{"head_dim": 64, "init_std_up": 0.0189, "schedule": "wsd"}
Each number is 128 + 24 x the weight over its row's rms, rounded and kept within 0 to 255. Layers, rows and columns count from 0. Numbers have three digits each. The size before them is the row's rms in percent of the matrix's.

# layer 4 MLP gate, 1216x512, rms 0.0669, rows 699-770, columns 0-63
095:128110130097154118126150118126142159120105069133091098120109141138153137117128124157130106122137159151109166136136120090124126117127134097151070103108122143119123113053125114117108111165159136
096:103142113140139123158164178157103122112121103095132124163171097120142115103155117138130176094175068117121146151158154080113138111126097141177133100129115115135092120114100100110144143084106124
101:112118140120126149165164091077094151134147102141158070156111105101140125136083096137157160103134112153124152135135130117135128128127154144159168116148146125146139115166161128115146159140140119
093:140136127083147191119127143105119125105134172135133191101116159187127120148113122118128164120141148142110120080164133126130114137127101142139109139128127144117108143134155135118094074093139102
100:126146108162155121127105150109134085118142139088099143137099167121138130128137118145109111103143128122145146123165132073123128109106102144117095180088104148095109087128099112127101123124157120
095:144122117128132105131137122151131120088128143145097173145161147185160141120134113109127138122143118136082166110100078134138116017142107107143109138120117122135117130170123118133139153128171157
111:116145157126139131110108161148164107081070096137105120157115155147108128118121168092128148147124117135143134106097129107143137135136132149114096123088128109132149120096103118079112142129110123
093:136114151120084116112109138137135111131122115105134092157100114086085111127136107110100125178142150129112117160131133127141115103106152101129114183123100103084161151083114151092143108131102128
093:113154149118134124096187107145121130143146093131105110112132090124113128133153203163143130144130117097142133132158098119132200168111113189131137181148114115116145119111145152167084119135107165
105:117144152104124137107107102141123146152140107119139104140127145130100174123160114111106117118123120154107130096138108141122160116124120121151104133100107114127112145138156169122074137123105113
100:125163129129151152136149101181148143112144140144103133133124144091161128148116148156118124141110103122111092123134133117145155149112104126108148192121099091173181125135171126139159154157122129
101:117113136146136166107123120161160101136134154135146106116150181089118117108121105144160094128160117141116139133107106151134124116147126126124121119147111170177091120142152143087155145135110135
109:087135116109134087154138133114139131126111135111160151084172110140133132097124138140098092099131142125159127082143089132125178176148145103138118119133107154146100152105112114133121102146112146
100:153127121120096106084110138119131132110130081100138143152097170137128145115090150120090126127126124167130125168180137157162098137139096119109098137141120119115094158134117131129117139123121171
101:129125138114125117135144152129147119119139093163136109140132142128111123132086113115109117099175126055144137142106153139143162121109124128113174145137173147133122107127119121164134163152113126
097:106113135157125147098105128166123079124151091130150105122131116118140112104094113117154162092124122085162131115116129132143122090142155134201157124117101116166123093118151121157209082114156126
104:107142127106139187163137166141197138104142132156106129111136151129116097145085111095143128098101160097115185109127119123142133134096131155097142083165142183145134129113140102163151085135122130
097:131110113144151175153127128107104137134123160094090138162116132096114129094130109145170082116103144109137113086117102121109154117145171122176127129146114138125098171140103132144109130129106103
103:118153115127133130118111133145135151149132132115095126122104099097130096130128128145122146118124133128148097119106081128124113092156131124139160109094129128184082097117115231102148117075169132
104:126145087125124124064169124173126147128137100151115137145140144172074100124139122117114083131146174142122160084164107076141147105112163093122114143121154113077099107132137133079100122066108168
105:130107151162103130118123127138140127160088119098113142101127100137099106128092120120148123145114086129098130091174125157136104111159094154122084146107132163109138143118103100115098072131166123
104:077102140142118185085128088127096186160134163118098162150128104095109151197132151101107154137135127125118153130138114140109131109147126160138134142108152121086114137123163127095159134124096110
104:136141133158105116143098141105152130121146127143138101145116127147165101097072099107117134153133117129124157091171140121121117141127157179112152124161153100190131148126090110140159126145076170
092:155164092119117128141085161109130145103123101101167143111111165108109133133141126128148158126155113130101136116136134101155161067172127098144149137110157106157150119113090139137102117103126123
099:086103123139130124155104142117088149118123117163116133141111171096147119154111125172157171186183165116130085061152139124140121082116135114144128132131103072136128123143148177125173131134112143
094:134152138152148115140121138139085152173140088116071138121113109147151102134113141150127138137152142174122148127105103078099150151127129130100082173138124071116099086088137126128117088154141131
102:149143142187158156167142114122116135178105120159112103147120124131106130108118129159106160176102137143114135143118165134128112116154115078161170156116141161157130130110122064142142122134126113
101:123120142099109135095139117152132136126164120140153129161153106140134104095127146127070094125120130140139120112122159132139157140110109143126107113094109140132127093117162159083147131103116111
098:158095126117122128146088131096089137108157138094117111150135147149133119131084156104122134199129108153087105121181147131104137142109122110115099169195122096143147110148096129131126126103110156
100:119095115171135162115120123109115099148137127112144156108138143141136116120115129109177102127125141160093119099152144159128133163096155134115155107162134142149132143115130112114081119113149091
100:147116138107116092165114143122163122157149129085143098122159108124090134125121137112177146123099102118158152126119127140120120131157130121153141133184153136094124175141092131129132144150131137
097:120160104144118139122193161131146095128100114120136140104120073120101162111149125107119169094094125105099102147093129140137133101133123125156085096109162100097128142087155112127104135132114120
095:131110055121179127127126136104080113097116083194123107105121102144140115123134075144104120113143118131110152147123130137093129122111135125151151084135160157155118107100105140166119093128123110
105:153065129142136121143147088162154168100123134175116153143169161088132124136071134102100145126127120083150109091120106066120113177111125206123122141164090157134101105126143112128153147145127150
096:129158146092121128089111113125107157120162174106141108110155151101110123143123137133131114117097147111110183140140093138147154154146139090164156094091158153113143139078141105131167125137135157
104:136135138146157130102119106176152125136080147167120130129177154097121091083143132116119109129164169146143118170119137166149052134175148100152096122120153143150136108188097128135108146192163113
100:122162117095120119163095113115149111117123090157133112078168125162161159127141161130132126129121124161122136116126143153138125091097127116138131148131155148123103143138097150149168137140152102
096:107113134146147163143150106143117104120132141165093179119123133140111147077114100166163163145162143127145128204152115109151151115125126114151094117154108115137104151172141099147138112121101134
099:115130086135154121148160129135071131125115160133111108132140140124136109124098115164110145117106136093128145122105063125123111152111154132115150139137098114173117133101113116067111138136115132
102:103090134125125139143089153080169072107101088145128162151148141138138099130125128136130111117159123152129146061104126110127129146073123124125135111147141111149120140152171115145125146100160183
098:106140151108130137104150120131077109124114113139152113156162144134109195126150162128143098143090139109141117130127176100088088113152129137139124162121139147123091109088091117093086133130092086
099:141126142059147138150126138141145121133144111107101141119129128108155116160112134181089114127145160116161089133151111145157139159110139101096070135161159164087121154126090127165142161102132145
101:098141084101101142123122108110072150148119104106133111098129102136123111132138140107127115186132111114166157144127112128140172155129178148140118151127164122111156168102135103116147115152125113
090:120100131153149106154159124133144117129104143195129110109135082083111161119169108132156127149129129119125144129084138146147146136159147109140124190102171148127120081108127121188123134146121167
087:129127100134100140140094137127141105150130119091093158114111120156117169142158169124139113104151122118109124122134163113121141101150128120141149147117114105115093167141149156157141131135101158
101:135097124146122109168127081096117133151135074179090110105169109127079171119146173101108150105149140128119142172131149117137143163110152126156086137126128145095147138103140165119153112138102124
104:140118165106159145077141137142146120140108175091146101138137147101110144124117119132111137129141109103136139100170169134125129120113142121108099147125169141156142101156171125099118121099137154
102:147132138139127148117134134142093170161166126111162107123161207153107117153136160109060157156117128090122144114109124137124164146167116153212132093107116158173109095098167110169145116120098108
105:089123122113135158104136059129172130146113062062145122145114151066142125114153137117096129129127110102117140164103115144117178131115118160126091104120129171109142123103124163102119137142141116
103:117119133137126132098148123133131135102126165122113170095143083110143128113140126139172169134124118127158155172134158134150157151118130180105096113116144156142063166113115105133126138149149133
103:137111105127145139102097093148133123116176142164143134173126142111132128113138148132151153183124144145180139128145068155072076126081151142143133160116103178090128132101130126150100087078137143
096:145156107161100136100128144162155146119099123096121146144137151117144150128144103150158127134120111131141120099120138111127151147133118074102154127121132092159115114121154117139159120127145087
100:125134165117122173140119105145132158172124129089104146130169151109081135120119146176122160168109149177145120134118158160147087118148108096083141113091104092145134110149120130125106111110147100
100:125162111107103119164135158107080136168146108117146072122160087137134157106101145137135111141143112141139118099124143154118124140137134145142100116128141169075137103135189121140146156094119147
104:132150126137130125097096134131126117120094129096117144094126157112131141139126070145165072123154160182118115123103114077098106097131133102123137073153155093113132106108114141108136123114112134
100:112150122101133106147100130111124168113142122115116136101109091140132157173125154137143120134130123158160140129151153136177118102145099123148163097129155114157140135113136142188134145112156115
099:142141154133147093116173118130152158111147151103133135164173112142161097183138163154115127125125088139108122088145142144170149108083089109110170136143109163184127112107153150161149124102118140
104:133126138121125139088141173154120085112089118130175142155161132112149127146127087155162109120157078165131099106158128120123112102128151150133112096122137118117116119123178155127119110128157158
094:126145104128119084139096114117070126135097137103151107149072109133102124081080145171158135160141123113138138136125097098129141153132103125134131133151112145123143090109109134108146132117122085
098:118145154119115126115133115137094132128101150121149116126168113144161129106110136148121117133095086131139108117157146138121135137121107136149139126139155120088155125143152101102152094114099164
100:121172091153123172098152107144134121144139162114108139139117138084116140174108139130111097141142162138075119106154111104160147107151119161100145146140126161141135146100148128137117141149160121
099:148112133124115134115134145113128131129103109113137166115106109109141136121152162142085103122109152107147125108140160114106112167147136198112108134161125172117111106102119133102109127079091121
099:149129115136165098148094160158120127123139093159163112088165131150161135093149138153107121150081127155134095123131144157104117137153094138196133095136129157133144133118146057119090149107112127
102:125133165171126175129155111102145126102107146118116122169109118119124105119113147114109128082129079123127142141091162139139101144161133129086168137087081075142145156136166163122143168092137128
103:102115098123126092122086127115107114139143113129112115133130137134119091141125123163126154103162144083114071108116146147130159129164109134150150108103119180138123143148148176114106098137158156
110:088158159164091150153115125126089140144149124164146101141094157140103134130146149096087127154096122169124093107112093103107115077124088082147172140146137124100112137114123093134142104150127135
101:117169123166140146116134129172127080111075137124118178146119123107109198145090102096123142152136112161082125131093142137173090164186101117111128142109116145120132124140191120069119143148158120
105:100107129117153147112121149106094156169144108144122154169148116115097132120119107133144080161086113142150114120099154096080129177181151098128093092087117086122160118145099132113104153102141110
103:039115136094099134072124125138138142109105157125116124127122132109107152115105119129123121158114099143142113123113158122116162072067096119153122151139073082111139129134106095135114147163090121
098:143130121096152138097094105119105080085110104122145163126096144137114154105139115147131110086135143181131171053147159120073167136106154107141162112114154133119111142122108131081158141089118131
092:138164174104133157107142099156159122104119148116099134119128092135134075116142111134091146109152178103157164127193099160107109109117149182166168073141102105122147126088130089130115135115144131
100:081150080142101134129111118103129172133152133101152190131075129154141107119139111172085140114115129130121100142158113117167091075107122121099133127136102117135121141130114153146122143152121098
# layer 4 MLP up, 1216x512, rms 0.0665, rows 699-769, columns 0-63
103:115118120139129142152134107156130145131153126174163138074147130069150113117175117143120144110090137108118126084131128166174117155162168156144119155081148144140103123107162145119145126137107131
099:121151126157086121167092100146100106078111111136108134129142170114108153137123159127100133144094143097142127115089104138149138145121129110124151141130108112111162152095130091101158131112145164
101:130071130108145176152098152134094127172113138155159150103136092103158149147097115092167153114127112121140178134121134114131110161146110165140126142144124116146148141099116090085158100128178097
095:104186109115122106154193115163119098116103116138146148138111153110124147121124152177144140138116154155114152110125131144134137163148121143117104127110108153137142129179123111123134144141129108
098:090153112064141143098160154097134160144120094118158112141117108136101133142165149111089177107172128133142135104108127168146143099125150168142116127104111142138142104182154150105161087127128104
098:113130071128098126111125134171110136142123108097127132114130144174182114116162113171129124148133105129126142130112152093132147071143139098077145133114117098117122164112122118151130121136140133
101:089123098151110104173129123108148146114151170100132102169153103157139134108170107116091089083134108186143120165152160133137125123127108126150162166169111118088131142132188163105100124157075093
096:130135143054094149117111172102110148129119120088134126128118155104087096134111122114140129154141103116127128104144140128104097149137141117104114129115166145146148137176134120126097104150144119
100:127142102118132122147161131135111157136143151124151121169159097112136154131162143165130157100101099131107133148095155151179125139117121116116142122132092085130126125156168121156095106132144107
100:135165110135098115183120160166097124128089162145077144160075126124119132155107127149102122109152140103158138109103162115124109145140089153117154133150120127163157104131131161144090132153104092
100:095088111115113121136157110128114130109146136139137145093133166140130105141100086109158082093161150121138129130130140161106115130143136101155116107130123184163110127123091116128141107103157100
092:128099144117156112112141097143090151145092111167101126127084145156111124132135128116122112153139105143135114166173114124160122127113129122145097139088168112167154067143156143101129130117132091
112:090137143108141084085137120152122123136135088097135119149127107149155149132126124152091092097151132108168119147169145118133173193136152121105114122148055134152123191108134085131128140167124136
094:143112123146114153126135114095136121111136144139082082152119152137111107124148114106151115163106124116135137134099128143130155153145127101122092124127113124118138144102130156102074115123126149
106:173113173143138133164117084125151159108138155129117098101097158123103122116126152151134105110100111142084119147107160136124146151120127103122090138132109122160139119084154089157102130120128148
106:167179124113142092098156096122119137103145156134126118096117128120148158137101141106114126115161124140150112128144164111092108140139128130161148109135111141126140121131108133106152116125117170
105:115123125081122139140131129116145104113096158147106152112093126131100162159086143123117153134082113108130124111170120106083051143125127078133140137148137140129123135148143113151187123140105130
102:119160170156130098148123111125099143169125120123087137090150147142106167146155133154119099100146132112158121142124137134145116171124146111122127125188132137111167102126108124129142128145133146
105:130137159150140149158080096122093129115125140122140108108119150109134117178153111166103127124116132126122109126137130132110090097115138128142144126153133107159143123144124144149162147157124149
108:165148154132158101128134103116136125092144124161104160143100137159133105155151122106128099132125186099115131130126168098123171146119129129140144103135152112108109133079156122145138090124091148
105:118143147146122127132129128121140130115130160103128115116112165110131119131118104119092122120130077147058167107106123134118104089148135127089149125111114116104195158117135121086078084100123136
103:116136146141120102137123112152117139132152145133114098137117094091108107162112129099160118072099154120133167134135124097102153133073121166170108080120140135165149137133120125094118134108105088
106:093151124134114128141119152129148124107142057093127112127098116126116108140127105135101175121127105106109126126116139106159107128129141147134099153105084094133147119150111139151138132169070138
100:133123109076159112111153170135127168139113089132168132116159132115179111108130112153104139132149097115108120124126094104143111128136148116124097067101075141189160099102109164152102143109150141
106:134134118130095126154113123139140117136123120075147107129076113193156136124126162167159125107142140142096124139141092074128141123111189143146111108128138088095136137115141113120101112129133128
094:151129126126127107145147145095098097136155140123156169126125108160114112196109109176092121079141141127178141113153096143108138106134086102099106157122133116127153148102163125117107080139136150
095:084103111114146098084129120151111121124145113152119111118125142137156141125107115137163137092112142138156111133138109107137133186144167185116104106147099154127134135111133114122123106102138103
099:163124142118116144063138160122087149122178121119141120128156112189135139100138176137131159114116100126115106139122170137094127120119099107170180158188152166155090102128079092156119156116148170
098:162149099127126103107118116116126133097138132148116159140140160074153150108111081135125137117155163143111087115146184147106138101132115117146115129136185062134114157155147123096170137101146137
110:132141164160149153164164142134123142173106159127101100112145120081123155101116146121157154143109076110116144131148101125126159122139151148129103089132129144101138143106096117119095123092136116
099:120137133113108105152148120100139125113135141134175144142098114102128154130140122083084147143119125076148112154183121128185130136119103110122092149114149119130167143124110108135119085123102095
099:176108127182091119095098134110150112147132155066162109143120096103159162142122158135132114067102124152147105142117163139141096160113121113107129120123177119157113140104138093142104138107069124
100:111106180149113119133133150116139144160160139112182143123145142149091139111172131171153104140147129109065154139142126133116121143185146178143105124154119138121123137131147105144124119139157119
097:145181162122171143137116153135149156119138151109178081147079152162131135125176128144087112117148146169125109155115122134154102155151153085133087128113090123107133137157099179138119096109144116
100:152127138132099095127120113100133123110150133140150121131120120143119113146128157078136125093095117097110097135119149150113132102111109111111133151079108171119123122131136121135135126089132112
101:094140134091149126121123116117126125128116136164128119123118118082092108128136126115144130145147173114117120171127094108088069122153126107176105163147132143162143110127150128133126157129130125
102:115143095103160161161106179119140080078098127135114141091137091138098128112124168166124125139140123119115157111142105180085122133126118119108123166142119168096121108114114087137157146132098096
091:101091155136100108113112119083151173131127094167114119164132124168143152144132137111130097124109110170177158103140138094169144110121146145126132163141114123109119102110119134098155142139092087
094:116111142136117114135099169091155142120108159191143105125148099126113144155169139112150128136152135094157158092168134130127143140114094123096126136102110106131140155118143111156147078122141141
097:170150108142111171128137126118130115138116144079133088131135150109110146127152123069164146123157102136141142133144121133122141157175137165114153158104147088155135129094112149125164075144136121
101:097103103161131127120132094106104130142127145134111128148177155122144087113110147138144160154134148107177127127097148074150135109141115130135142116109122104125116142119108105156120157148116119
105:161138130151132119092161090162139078092128111113135145148120120149137136104153133172120135146168152117095114085101169088158165148127101110141140148109091116106125126133090100148116104094143105
099:138144124139106108144101140132137128102131134094171140148113160172107104105177145131174137083123132134103141085122153159112103105064097090110096094105132103139175129138172085152117150109133166
095:108073148160167158131138129131121119133121131139143113145130131119145152139079101189173157129133065127151102144128156159144071144131150156147121064151114087148139110136101146111089110135179118
098:175170120110118132146124166124138129145120136105111127080135114132109108134139183106186092135105147107156132110173113131098129085141124161182148094087107124116135175142169134127106121130126127
102:142134099126137117123111107113179125117141100142142107075164130109123174095128115087139118121121101152161178159115111144135116115122139149142110092104107145134193170104161130102131094119082120
102:117137094109121125127107134127103141142142099139098113125138127130095093118091088160122085137110117156090112138138138169130125144141090143107160151120098124165136125120132122151141170163151112
093:171096129126108189093091135108175145134170125144143132140135167161142192100140106147139145116134106138117110136115124157137125130125130135137089084133144167152077153127147160138139145101073157
104:102167115142157124130144125146121097114131125144142085124123161120093133114166088143147125087087119115129132141121092137096179153145133105153134138086170163106161158133120145141104130107155084
093:136146139098147115138101076164132107120091142146144115103128141113109145117141116143153122134140117149127144112122132110163136137129114120113101132114186125159107109089162118101094170109163140
106:131138128114074158137108103164126104142125122130095083096141110138128125138112116059141126110132112137067101111094119116139115191142095143132143155100125105135121133161087137120161107154134140
096:103151154116142099115152148140111119130139117129142113134106146131091108107155131101170122103156142127137102121107087154113087140127125129128147119081099117126152114143131208148118120142111150
102:122089163116093150133151147158117131115092138120131118112113145075132107129110110130058147123126156174088152128095162148169087143188136122157146117121122142147090137141131162114104098104098135
094:101108113173113140116093151109107145157089123148159173155159121138168115166117077151128109099163147148116138128127121115122159150167111121134104129145149103123133129146143155149113147103118136
101:127128148141113123139136109149119156142098152112091117169144095133092128087131128106171168190124112154082136141171111109115149159142107099148113131146108153181118138162142135095151172141151154
099:123112132131169126117172167124109130138085126170144086138128164160095116120172121166086132132126127124145058074098139178143140085116094096148156138135155118125121177114093118173146151144121171
098:114083157122146083142106095108137084125120099142116168094125109082143078145157167112123125142145110093119121130152138087164155132137102124131107128126102089147112108074129161163099131111145104
103:100149139069147114163176118119119118132134128142120128059148087143127204113156098133147097090124124144171119141163112167138103131106147157100142104120121143109117116134125164115165142127122126
088:164152133111135093145172197130094156114128156139155137154156168133185110127142164125149162118086130162139126098145173173123111109127173106125091143052113074106133131130098137109131162113120126
107:117123145133103145099171157134149137139172122158158139151131135125154121101141124160162115159121123153166120136138147144129132120141097087123163126106177214125114161161074119161142123167103172
090:155149129157141136087135126109112124124131157130146144156115106072153113104161125073145136137122122154138170134137122091115156157132079110111165123167132110132137162128134142092098116133084117
096:140131103161113061111150122134123128143171130129125156148139141137095118145126082073136106134165126127115137105120074138161162114153067123118134108101133112119169138117136118119110153111097129
097:108088131131066159117140144088097112117113151083094165147144118157133136141118135112146142074184110094124174144083115143100106141164151134105127095121160114113121130131118145131115100121091102
093:158095123102139142163093152159168129118132099136089160139146140145148133136138158141135106146108148145124114099146136120142146183142143158121127126128150105097135136148128137107126098117104121
100:143127111113105128151123144109146107126107117137123167152115165137104111159135133127155116112151137105180160131122118085084094119100145165102146137130156134093158092148132116140093084123171105
105:138121173144097126162095177118087139113104111114133147151159137108124115135128146142090133131158123060109145119170150102162160145137155163123102129157102158124141143136103157163171173118133141
102:142126156118115108125131135138128158107124115104154124147145142162135118128073151093104129162114131161175137196065172161146087177112115125109090160125089161102101142156102127107117129108147100
102:131117156158127137146109113132126125102154162127123100122176128143154085124118117092066129114087147107070103090140125113106081162108098141165126156118114159134059145119126143133130126111139117
099:138139158162144110150144129145132163134115143136151109165133156172097153143105109130145133129141151141115143142149107099162119119135110164122144114155097121141104100128128145107133108113168106
105:161120115102144124113115122127127132189118135127146102154137153133115122136131116161112109154083167135114140123154114135114100140142118124160118103190120129109077109163145160135126128140139107
095:153105115133135134135143162087108110147142184111176129081097146132109158113132127178154131180149160122150132147116175133144167101110156107133078192116154120088106139137147106072120098133147100
# layer 4 MLP down (transposed), 1216x512, rms 0.124, rows 699-769, columns 0-63
101:139120109132123133109171143109140126139115095198146098108140125069076145066138099142126095144096102137121164106141143106131111122112143118116135116103164136154130145086147136124106125129116119
097:143135167150090179177080138164150128115150138164140133090112177093126129099123125148113128111086135095143143137117115115130131140134115179121109098119137093180093125079176106117183115142154160
101:131140138115132159136050125129102094151100122152113128123137110123165161151127094099110129128117109140168144143103142112120149155142166122121166141101137143159152090168130152112175131165130107
096:132085098108097160144101150105124127126119214116151114126152166119107101126127112090125138151135101151134139133104114126181115159087136167161102114134108126088131111116102145154108113082135135
097:160145085162096152116136140115101144137090146115173129127120171097127130132143118105114154141105214115107115156165124107159100107140190155112104090114119132148149165133078124165155120141080136
097:116141056121095117086098104138130107116113142139142119121117105143128155117126114117186133114164058131064131114108133121101127108128106163148092121139136150120155137102131132135146135081112150
104:099091178125083154151127114137128158127107103103119103132118129116142130174114104119125152122147127141146108141119140078163116154180084124180153109143124144118143128118215149166088143133097148
097:134134156121100106115095153146115152119121114137152103112107158088097142150110143132131131154147138094084158085113091140109140114135111138123144123136151173128098107110101116126066131115125085
097:104127135092100102109108092124090151132108108134130135105154154098143113104138141099145145163140141114192091108155121122150130127172096138147149125092133127096138116135118091122129115152136138
102:152147082168147119158098154129118130084087135137146093123112132125133143115066109102158129109153105126127131101091154145099114134153147145128152098156169172130156101107140097140133121110109119
103:120167090133145176132095123134123124110135129125146134160150107156168110132101151182092127141159155099156195115127131138110113116097122118111165164142119141096171094100131124154150128136134131
095:103137108083147156106115126144195143127140124125097156102082090097124152093087138096124091159112114116097123145153134147135107131096114140124128128080096126124182115106137115122118115136103125
111:135159146102162046136141131162141115127134122110132121129135083143179149135159100116108132133145109132142109117154101164137171181147114101150131129116087104162173149111101114117097110166103118
097:134136162123102144144101121145161151131106104094180107107108104137112139114140121164092102110150161122082122099154105129130159099141081126127146132145161118180114121086112102135173158130136135
103:143128133100155126142132142101144133145149119105151145134102118132148144120156108114134113109137137095072120123107090145140138139112096152100189103075147118121144124111110119140124096115129099
104:136105179082147121185119147144129127106151173120147120127152131120131164093111144153109133117138136105089103133113127109085105155134171136171108147127155145171098120092106133135122098096082115
102:095149121146107139129145109094080106166122142149126103096119046146123154127101099144088119161122127142159145139112124151150107168102121105134101130136152152176135140147127151120187128110128159
098:120133115091098128167126106096094115146154104175155133107140138152138124137147150156138122143156149131112125144119129132116099118127151109114184157143126115107129159104145123113145120113121106
104:122128128111137107144084153144126139153153127106169129172148170123132068095143145159128117117127132128138126137163140148105120158092168147160127152117127122123128159117128111159161135127144137
102:132072110123168117116142148162154138114113154112104146164122088144163158126102118115116100099113120171109173143144107074131134116148112128111130130137155130113128127140103142126165133123117095
100:119084135142159145123106113171085127139120147108139134134157111128100115129130152125123127140063108130137138139095125131136145191114093121116159142117109128122110083136133154154143161171153133
099:156114165107149077157158158114135113055107181107082111136132142078165137115148119091127129161126155155117090126134154120118115111161121126114114114152120161180164138098138109139116120149153125
101:095135145124092104151110146119144169133091110125177139139165127108159116154098104135122162165166120143115150111086153152118152160106109097128156148122124089179137159120121099123114114143111124
097:162101159111118125115127152136136148138120130107124130105111134128134101150093101119107104170142133132115129109140120124135138149102131112156133081132086138110129111103119122125141127096168137
105:134082114109131116113144111108158100143143096099153090139122132197150131134115135121119144143140121163112119184169115067142145147132142099162122100120134134112098135111179084127133125149121135
097:130144125143104132140122148157127121114139150121105155100107110150114145122051150050138090131124115148112142084127112161133134080099130125126116132132141095134110111145124123128148110128167088
095:127106123135126142119108133139120131138152122175121126167076162104125151097173127111117167114134116118105101138130153173157130071144148121137117148136169128085089119099111102122162152154113132
098:110125105106132129142149171117092147080113163164150120141173139173117106147103146131154153118108139173140136131072141118079103098128144138115165106116107161124064157109151138123092132128116128
096:146121130121152128160140136136133143094124112142143125089159113148111125139102199153170141126158125139070143121120135129104160164171128132135176123151114085120152095097107139129117109133089154
105:103158183125139152109160126154149091161114156077108075108124156173124108111103119097128134161120123128101108138148128088092086135135140172089128095156141132122088162090100125088137128118127124
101:132156145138121112134166170127147120136144152083133123098132100149074163126102102135125110122160102148093149108099092102151142090108094139126162121108110126147112123132139108116134125120126124
098:088134107106122150164177119145128139137141138090143179108145107159127163117102202162123147067092110146112063138148129126125103126095090158155114157106128177147122115099149146122139093131112119
100:139172113112105161105105128122095130098179107101102126105146122150123102130127136086130151116113112139143092172118117120121101140131080098155123094134095168129125141145111157117139105108075143
102:136085150123150096142126110124126140105140111119048108126175158127181141152117169140126146130166120144138104135180103105121109113151143116118098188128154129100149148128163130127099114087091122
095:148129129084107132131145113181159097129101163139120136133114166105101122097133158136162165141090103110137112170100158086140125170117087122162146104161118161080094127080099106149128139183131121
104:124134118128131146099181145142133105151113125146140152140111143115118099142133112136138124114101115107130164095181139123133126077110091114139131084151138091096138123155135116101164128116131128
100:089121132132135112119128073072114101170130100140150112153149124165125136115136112105078161124113130182125133132159117128148146120124112179121096091166121124139137102138098086117140120097108161
100:074142098122142106137136150142069093118142155152099103153111107148147128131095120165141118115146082128126113138098112141127136114107142149145085148134114139125141155137120141131109104156123128
100:121136171131145173120087148129073139115133106113145126128131128188137128149102146099146099163166162131145129125131130154154162138109133134144125097164092102153158107132183121106113143111134139
097:129130133155045129137155157092094165166120116119140178147135116134132133112114112144158064095146157126123134097149135121149164129117179153144149146143115108125157136127101132143169165094147075
099:123127098111080085107105159176116122142109161116134134100102133117119170077113136083161121161124125153143135098141116114100133168115115129116099129124104137167146163111092098149129131109071097
102:113151103098111108155114146130123121112120141145110130125110116118144069108116161112130156108118134106104125120101140082114097154127129176128126125090156157130109155140133135115086111130146080
100:126162135168115143106147137133133087149081144147145130102107104129075134108143101147079145094108145123099157152110096180087104097080121073110152094126138124105180120125135124113147127134150137
095:063127137131048100131107105140103094097100154130126113128116131127136168150171178143166135121127094129129111133106140130121117126125107112108132126104118116122124096154100130126130134137119140
093:096136129119164143111145145102141123115113106163120080107147099073085133101099111144108104150138116147105133143121118161113123157112128163095096146144120140152119131149120104169075114140110116
100:085150119186189139133122116103123108128098117115190129116138117086152121128106126113157116152148123104135206121115120173148131158116099057114108114164145125117079155182103108156135119162134108
100:101122105107116122136079129123170113098128121166119103110094143157122105143116138131118096177127154118139111136129150158118142165150077141142187128173128097119106118135141080121180163169101103
097:109130142124099158125138112149113137140149132137126103113140135154144097139125157132083153110145121088112172110152081174080149105208149142134145096144122081142122125121102108114134126090116147
103:095135097104135126120109106100126131127124132118118128148133126120164119109115114121107151174134129144113151135121102089157124144145139133103135138159136120172097145119151164146079116147114089
098:117125113103134131086111093156133145106117139115093188129092106123183130131141124109074110103133122125143152152124161110151119138166141113132131153100133147097124080135131139108171131127134172
098:132122130099165136109171129129147144117096096144123101128144129120079098101082152108126086091115173144126137146122147145135142146164142135134166117155149086130138111110081106177209160151118137
096:148145125130110124117149147092081177145120114164135130100096174106125091136109147114137143122136134105143132128117150114117141158090122146137115145104151119114134126131099156074137097106139125
104:141139090147101148118112123119129171129094157122146151106145144128132127120124121144090155156091132148132154145125187084139125111122124130176123103086131092122146131113109114125100114114144121
101:118163082144117119108128109165132128136133106087138128162137141180152126107182091102152120100149156149177099123142153136148133146105107125117090127128154091123121122120135179147126108134143158
100:140131091128155111155126102157161149114133100146118143108128113160094125114127070155108176137132145112164132126185143145147123163155135085138138103105167121156138119112111131132178121148145139
098:139133096138072145137107124128141155108159106177120142110132129067093132165122142141110119110111103134117138152104116146166143140148169123136107144132142136100134133176143152118117103106123132
099:122126107139097134130111133088121142109113111117117127132117082113099128096104156130109090137145132141105123141154097153162154156087141136141126091096090096144111130114113158109100146127109120
100:108166130103123146104104117074083137135173140149117102116104118116114118137128111169130115133130135092123118124088112135119085130106159133168136152125126144083131118101134172149159161105133094
101:129167159072103082140111167140116110106104151125128139129064123075128113099104127128086145117113113207164147095136096118108112129138142088147145090098083130198107125081118117104135148107106127
102:177149158150125101143140143157136127144129135102158138145125122179119149149119131122131142127103119151114102121177113133129133157119102114142109091145142094149135114117136085110125093130102113
095:132161154144152111133114125123145133120114124156129116092100149182111149143137120134140111125111104141096125105123106165115134151176138141132112131156130152154102128132191173137162136133182136
099:139123138153099132122188112193104116073163182129131103115138105176119141126081118164105108123107111156113159124127104126115128137130098140118106125084122109099153145071106152130126109178123167
099:116121159146085150102126137135149135108140134133124101080167155097099131146138141065125099120158089126145157150160114138150127136117116137134104141134152107147072124141125155154154112151126116
101:153095096121101122107115132147101135114117115145147135161112125167134118119120137092111147121115116109137157107133100156109153143119086128107065098135106145075142146141116084104160124120115190
100:142064143137116088117123138133091197160136123146164119146133155177082135132081141135155110133108109121132172137088120094143106135121161145123115145161159124121122132116112137112124150108109127
106:111138085143106108138138134125119095122153106137173121150157155110106110115142139109117088189152196070132111126123167120180130099108093130147131125129091118118149137144130166132171120101152103
100:147158094116136117132164129133144106092078114106119112133109124139109121112107114084122099134114132140116154123114159143141116120146102141124113150130121120121128132147159123095114130131125137
099:130146142151115119136086121172108129101129134132097114113153121086100169164068130171148155125131151158116110076137124098153132124122133133157134142102085163141131087123117164150115125134113167
098:137160112139134125144157129106113143129127128124129093104090106152150123123101105102117137085145153134156137139120123089163104179120145160085170133117092130175087101132168154151171110120152138
100:145117142126149143104148138118153135126145111108121099101146118115177082106142148116126087112142116106077102107128100155151167122133124106163097157131098106135091121176113090110106153134140099
096:166115123082136128134097123117103106132104142095143106112121169085077121129139124116155110123144097159118154158149141114192132152192143118121092129114160139097105119116147182123143098126102124